python train.py --n_layer=11 --d_model=448 --n_head=7 --norm_eps=1e-06 --tie_embeddings=false --init="uniform" --init_std_qkv=0.0358 --init_std_up=0.0358 --optimizer="muon_variant" --lr=0.00133 --lr_head=0.00516 --decay_fraction=1.0 --decay_shape="linear" --steps=17606
Each number is 128 + 24 x the weight over its row's rms, rounded and kept within 0 to 255. Layers, rows and columns count from 0. The size above them is the row's rms in percent of the matrix's.

# layer 4 attention query, 448x448, rms 0.102, rows 385-409, columns 256-319
size [106 100 100 105 101 104 101 103 103 107 106 101 101 105 107 113 110 114 107 107 109 102 109 105 107]
[[134 167 154 128  92 117 157 134 133 145 108 138 122 124 159 162 142 113  96 155 104 163 140 107 115  88  58 127 105 128 153 131 119  94 115 106 110 118 149 119 170 133 105 148 129 144 148 118 123 146 155 110  81 112 171 114 120 156 106 120 124 102 155  66]
 [129 157 128 157 148 156 163  90 153 135 155 139 151 128 149 110 113 125 141 143 129 130 111 144 159 134 112 132 113 134 159  96 131 129 119 120 154 151 105  71 155 130 132 131 123 116 139  99 144  92 143  85 143  92  90 141 100 115 100 152  72 145 113 124]
 [138  83 134 106 124 129 133 141 130 158 127 116  99 107 175 137 173 107 124 111 146  83  92 161 132 139 143 150 128 120 129 128 151 109 122 124  96 127 110 104 146 146 142 145 124  79 145 120  87  96 151 127 168 104 136 149 104 131  88  93  93 137 146 154]
 [120 108 147 125 101 119  81  96  95 147 110 114 159 121 137 102  75 104 115 121 111 154 120 101 121 103  84 139 164 122  90 135 145 162 140  86 148 147 150 176 134 107 170 140  93 127 136 141 140 119 156  88 148 126 168 144 127 136  87 159 100 144 136 168]
 [127  84 122  61 158 151 139 123 135 163 100 107  81 165 126 183 126 157 138 153 124 121 102 118 115 109 144 110 106 120  78 176 151 125 148 123 123 139 119  87 164 123 117 117 127 122 188 141 134 133 138 128 108 110  86 137 117 121 164 156 131 177 113 168]
 [ 84 135 143 123 132 107  82 136 154  83 121 152 155 128 111 109 141 138 154 138 130  93 120  82 150 157 107 133 181 172 134 126 101 116 161 125 130 147 133  77 160 140  98 169 126 102 137 137 143 100 141 155 128  92 134 127 112 114 132  89  91 109 113 132]
 [124 132  91  83 136 154 100  85  79 101 122  84 121 146 107 170 117 138 117 152 130 131 123  47 153 136 116 144 117 145 121 127 127 122 181 148  84 123 132 159 132 122  68 127 110 115 127 142 128 148 139 148  85 121 136 150 109 134 107  91 116 100 126 153]
 [151 153 106 166  89 142 148 143  63 129 141 109 151  88 137 128 109 108  91  99 158 125 141 119 134 150 111  92 114 129 154 143 137 179 118 154 148 165 147 111  84 147  99 108 135 121 114 116  76 122 169 108 173 100 141 100 128 112 127 149 128 144 104 104]
 [109 131 118 112 122 123 152 153 159 115 171 118 105 123 131 109 130 145 128 115 110 115 162 168 135  81 111  96 115 135 128 111 139 102 105 139 105 162 114 115 162 113 125 129 107 130 122 127 137 135 133 141 144 130 143  77  85 113 148 118 202 178 135 105]
 [147  71 119 119 156 101 104 145 125 144 138 126 105 121 117  98 143 129 144 137 108  99 129 170 131 162 121 184 144 120  95 131 130 155 105 158 157 152 110 113 124 161 141 132 135 129 158 105  83 111 149  69  70 162 170 139 135 154 159 140 144 132  97 143]
 [105 112 119  89 112 124 141 131 118 153 146 127 177 132 135 124 154 129 112 121 150 140  90 149 154 116 106 126  90 134 100 138  87 114 145 132  87 127 143 105 128 111 127 149 156 134 100 112 135 123  95 143 139 162 136 150 134 124 139 120 123 152 147 126]
 [108 140 123 175 112 156 139 102  64 139 137 134 150  91 127 127 136 115  75 160 139 107 119 121 137 146 137 147  82 128 138 127 106 132 113 127 112 117 140 151 133 126 156  97 143 138 127  92  99  82 140 102 153 131  74 129 104  89 126 135 160 125 176 110]
 [ 94  99 122 126  97 109 139 136 106 135 103 137 134 195 165 153 119 161 123 110 126 109 110 130 125 114 149 136 137 121 116  85 121 151 122 166 113 113 133 143 145 120 120 133 148 147 119 146 138 108 125 139  54 105 149 128 109 109 102 132 151 154 101 137]
 [159 141 126 121 124 140 134 117 113 119 134 104 162 126 189 102 165 117 132 182  99 137 138  99 115 158 100 126 158 136  96 113  81 113  79 162 120  98 109 144 136 124 171 144 141 118 154  91 171  99  96 111  97 121 160 147 131 131 143 101 177 145 114 126]
 [114 140 165 142  92 106 121 119 124 146 115  93 132 153 135  86  92 114 145 134 111 150 159 139 137 125 132 108  87  82 165 107 149 143 128 155 187 124 157 116 145 122 141 139 110 110 176 118 135 131 117 128 113 145 117 146 169 150 137 119 119 137 131 117]
 [122 122 125 104 149 160 130 114 140 137 165 148 120  97 152 118 113 113 141 109 112 134 167 133 119  82  96 122 127 133 157 154 109 156  74 132 139 100  99 119 126 121 124 149 123 129 129 123 151 133 105 162 105 143  99 157 176 156 107  95 115 127 151 135]
 [133 169 118 150 125 128 106 114 133 105 132  89  92 167 142 173 120 106 107 115 131 102 167 134 144 124 123 119 118 101 147  97 140 139 129 146 130 134 109 131 135  79 106 117 140  88 153 140 101 134 186 124 135 126 123 104 125 130  96  94 139 115 154 123]
 [121 113  94 155 158 110 142  91 155  77 156 108 149 146 131 100 160 146 147 121 160 126 156 132 126 117 192 119 149 126 123 147 137 112 137 129 127 104 158 106 143 126 123  99 131 126 155  88  94 122 176 113 107 129 123 111 104 127 122 161 138 134 139 129]
 [143 109 136 168 155 163 107 112 104 167 124 145 145 133 100 102 145 135 130 136 129 127 128 106 120 156 115  92 117 114 151 132 173 121 110 126 103  96 154 142 166 126  80 106 130 149 119  95  68 179 129  96 141 144 160  87 154 149 121 154  97 120 107 117]
 [132 153 112 125 111 159 177 107 150 151 104 192 154 152 126 125 142 179 117 116 142 113 148 100 156 108 102  55 181 122 142 108 107 174  71 117 118 107 103 162 124 157 107 154 146  97 122 125 158  84  78 131 115 169 108  96 109 151 127 147 119 166  96 153]
 [165 114 119 137 111 118 109 126 126  93 167 120 150 143 138  74 102  93 129 113 147 103 111 144 113 182 108 108 140 155  78 129 134 153 153 109 123 109 127 102 122  97 188 133 126 121  99 110 113 118 122 118 121 111 136 107 168  99 155 138 122  97 142 142]
 [114 188 145 133 144 137 104  97 106 144 142 107 130 102 165 109 113  69 135 127 142 109 123 150 155 104 154 125 108 171 137 141 109 172 150 105 189 130 132  99 101 157 103 132 101 149 118 141 110  71 125 106 116 143 174 141 117 166 139 123 115 104 109 110]
 [160 120 152 144 150 127 120 142 153  99  81 122 145 133 129 126 137 163 144 113 153 128 150 153 157 159 121 115 121 137 152 138 143 132 109 129 129  85 123 161 106 105 169 166 102 133 140  93 131 130 171 125 158 110 134 144 170 156 104 172 110 153 146 141]
 [113 158 125 110 136 119 111 135 137 131 115 127 115 134 127 127 152 130 115 136 131 158 130  81 148 125 174 166 107 110  82  99 121 120  79 142 154  95 105 119 119 145 131 133 100 116 114 147  92  99 142 162 108 126 130 122 150 121 171 106 157 162 118 124]
 [112 115 131 107 154 138 108 148 112 141 127 117 123 134 101  82 103 125 108 146 165 158 109 104 179 110 142 138  98 117 122 117 111 148  95 157 140 111 129 134 149  94 169 120 104 130 111 104 112 120 110 136 168 197 102 125  88 121 123  86 121 125 128 111]]
# layer 4 attention key, 448x448, rms 0.0955, rows 385-408, columns 256-319
size [103 102 106 111 107 105  99 101 102 108 105 101  98 106 108 106 102 109 102 110 109 106 105 107]
[[167 151 111 113 128 174  99 121 139 139 152 124 173 148 156 146 132 157 144 143  80 142 114 126 205 104 128 100 155 140 110 108  93 115 164  96 163 116 113 119 112 145 120 113 164 193 134 139 170 158 115 116  85 100 132 115 144 138 119 121 136 120 120 160]
 [121 126 165 121 156 109 104 138 149 124 168 113 104 156 157  93 158 139 138 124 103 160 149 130 168 100 124 114 113 120 137 104  88 140  96 151 112 125 188 121 116 117 164 154 148 117 139 107 145 156  94  99 156 117 159 119  99 136 113 123  82 149 112 150]
 [ 90 104 143 106 139 140 132 143 174 130 147  99 114 115 129 124 131  98 110 153 187 150 159 122  74 157 101 129 130 120 126 107 148 142 126 130 118 135 143 131 120 120 167 105 135 161 139 140  86  99 105 158 139 124  73  69 127 121 134 183 142 154 112 115]
 [127 103 121 106 105 158 106 122 169 128 151 142 136  87 119 157  77 111  95 128 115 150 106 100 103 154 162 141 109 137 129 130 124 165 100 134 134 138 114 113 157 127 119 107 117 111 134 140 178 104 123  85 140 173 142 132 113 141 148 132 115 142 156 144]
 [120  99 168 126 117 180 162 149 116 169  94 163 146 185 126  93 116 132 129 104 105 146 154  82 152 116 161 166 198 134 128 141 157 124 146 115 141 123  99 157  98 121 113 119 150  80 143 161 141 136 148 167 159 181 110 124 126 170 104 111 171 179 144 113]
 [172 104 153  79 144 133 147 151 109 135 118 173 143 122 110 124 142 147 146 133 145 134 124 129 156 110 123 121 132 136 125 116 115 113 131 103  89 127 114  88  87 159 123 113  95 182 126 142 145 106 142 131 135 156 126 119 131  68 174 106 183 148 133 110]
 [104 124 121 121 159  88 132 128  98 126 126 158  93 137 146 144 128 160 115 143 126 145 116  91 157 114 135 149 190 123  90 115 128 158 145 113 132 148 109 140 112 124 166 114 102 148 100 126 134 112 159 130 166 143 122 124 142 115 137 133  89 106 124  96]
 [ 87 172 123 122 123 111 138 144 136 131 149 120 127 100 112 115 124  95 137  87 102 108  77 136 115 130 119 153 152 130 117  86 135 112 105 170 153 167 146 112 115 143 144 102 156 143 114  99 133  90 116 146 136 138 108 110 143  86 106 132 121 146 119 104]
 [129 125 102 153 137 169 157 104 104 153 156  91 142 129  75 145 133 141 125 122 127 117 130 126 109 148  40 137 123 143 108  91 162 157 120 142 140 125 127 105 126 111 143 153 130 133 149 141 123 121 138 148 146 138 197 167  88 132 105 122 112 117 123 172]
 [105 141  85 148 120 121 152 114 187 113 164 136 125 104 118  92 177 137 160 109 137 102 118 129 153  81 120 136 163 151 107 111 124 109  91 122 100 112 144 168 145 118 103 120 130 127  92 148  80 156 123 121 124 141 136 144 157 121 189  86 120 114 114 135]
 [126 176 119 116 137 130 144 117 128 131 165 134 117 157 158 166 110 144 131 151 129 115 151 118 136 172 126 109 154 130 151 146 129 134 168 118  97 116 111 102  95 161 135 177 126 127 133 102 190  88 106 153 146 104 127 131 146 150 115 151 100 132 141 100]
 [ 91  82 154 145 160 127 119 116 136 112 130 129 109 120 164 115  91 136 153 122 134 134 166 112 157 163 119 138  84 172 116 152 151 114 129 151 169 106 141 144 161 117 134 110 125 116  99 125  93 113 115 111 137 176 137 137 128 137 134 132  93 158 127 163]
 [134 119 120 124 123 102  94 173 167 111  90 122 152 100  97 118 151 144 161 106 136 112 125 130 103 171  86 116 119 103 159 105 129 100 190  78 146 132 113 147 122  88 111  89 116 124 137 150 186 146 147 144  98 126 114 174 137 101 146 117 153 108 106 143]
 [173 111 137 168 159 133 129 110 117 119 114 121 170 150 162 108 104 128 158 138 154 177  86 103 134 168 151 139 139 198 139 101  91 105 147  99 115 134 106 102 117 134 121 136 142 133 151 111 133 158 134 146 152 138 106 141  91 128 123 146 124 145 132 130]
 [107 101 101 135 106 137 179  99 130 154 119 178 176 124 120 115 151 120 154 110 118 125 111 157 135 137 172 113  97 125  91 120  92 119 118 146 154 139 131 125 138 110 107  95 133  82 122 110 144 100 111 126 112 125 133 128 186 109 111 149 134 117 134 115]
 [163  98 150 168 166 120 129 109 148  74 101 122 131 128 135 135 113 149 200 166 130 137 134 103  92 134 105 130 116 106 124 110 169  76 101 150 128 131 108 148 141 136 156 153 149 148 130 135 130 110 128 140 127 169  97 143 152 108 112 101  99 110 204  77]
 [139  98  91  94 134 128 125 138 111 135  88 105 114 155 137  88 142 128 133 130 126 139 128 145 119 136 141 165 110 141  90 150 101 113 116 123 134 150 128 142  99 134 161 140 101 147  99 111 102  95 143 154 141  90 120 106 181 105 133 133 120  97 114 105]
 [166  85 135 166 149 152 126 113 121 130 148  97 133  93 121 121 109 112 131 155 139 143 138 150 111  85 115 171 111 147 102 147 190 135 148  81 182 137 100 131 160 128 103 100 156 116 113 150 143 114 156  92  66  92 119 143 110 159 119 111  88 133 153 130]
 [115 145 134 130 116 142 118 116 125 161 167 155 117 135 131 131  73 155  91 102 142 142 139 127 102 110 113 129  97  94 113 164 165 146 124 129 127 140 130 124 122 125 129 135 171 146 139 110 108 155 145 120 140 162 158 125 149 126 116 103 187 122 140 118]
 [133 106 110 144 104 141 115 182 143 116 110 130 146 153 120 107 159 118 158 169 136 109 153 124 129  83 121 110 164 113 126 100 105 108 193 115 137  92 142 113 133 182 157 111 161 100 123 155 122 113 126 162 138 130  91 144  85 108  86 115 131 159 140 121]
 [137 105 115 139 117 122 136  85 146 148 116 119 129 145 105 151 112 144 140 135 122 142 143  93 125 129  99 214 117 186 152 143 113 160 114 172 110 117 123 154 135 138 119 123 115 105 135 134 155 130  99 114 118 143 119 123 123 136  78 161  95 117 113  92]
 [106 101 127 132 143 124 101 104 109 130 121 146 152  74 123 155 100 129 141 179 141 117 123 162  91 148 103 126 143  98  98 136 119 131 143 128 146 105 112 152 124 150 141 112 135 135  79 119 113 132 131  90  96 153 111 135 107 118 107 100 105  89 146 105]
 [ 94 127 159 138 108 123 150 119 159 141 160 173 151 101 130 118 136 158 135 131 153 113 140 172 166 112 128 104 168 118  88 129 114 154 145 124 136 142  74  48 163  91 104 122  99 175 144 115 123 150 144 125 142 129 118 139  61 106 127 121 110 108 168 144]
 [135 119 131 125 134 109 119 126 134  84 117 147 136 117  96 116 136 179 100 131 181  75 131 143 109  82 126  69 144 135 165 185 113  90 103  67 144 122 146  97 122 140 131 113 159  86 103 141 105  77 135 124 120  95 115 177 164 104 119 115 116 140 114 112]]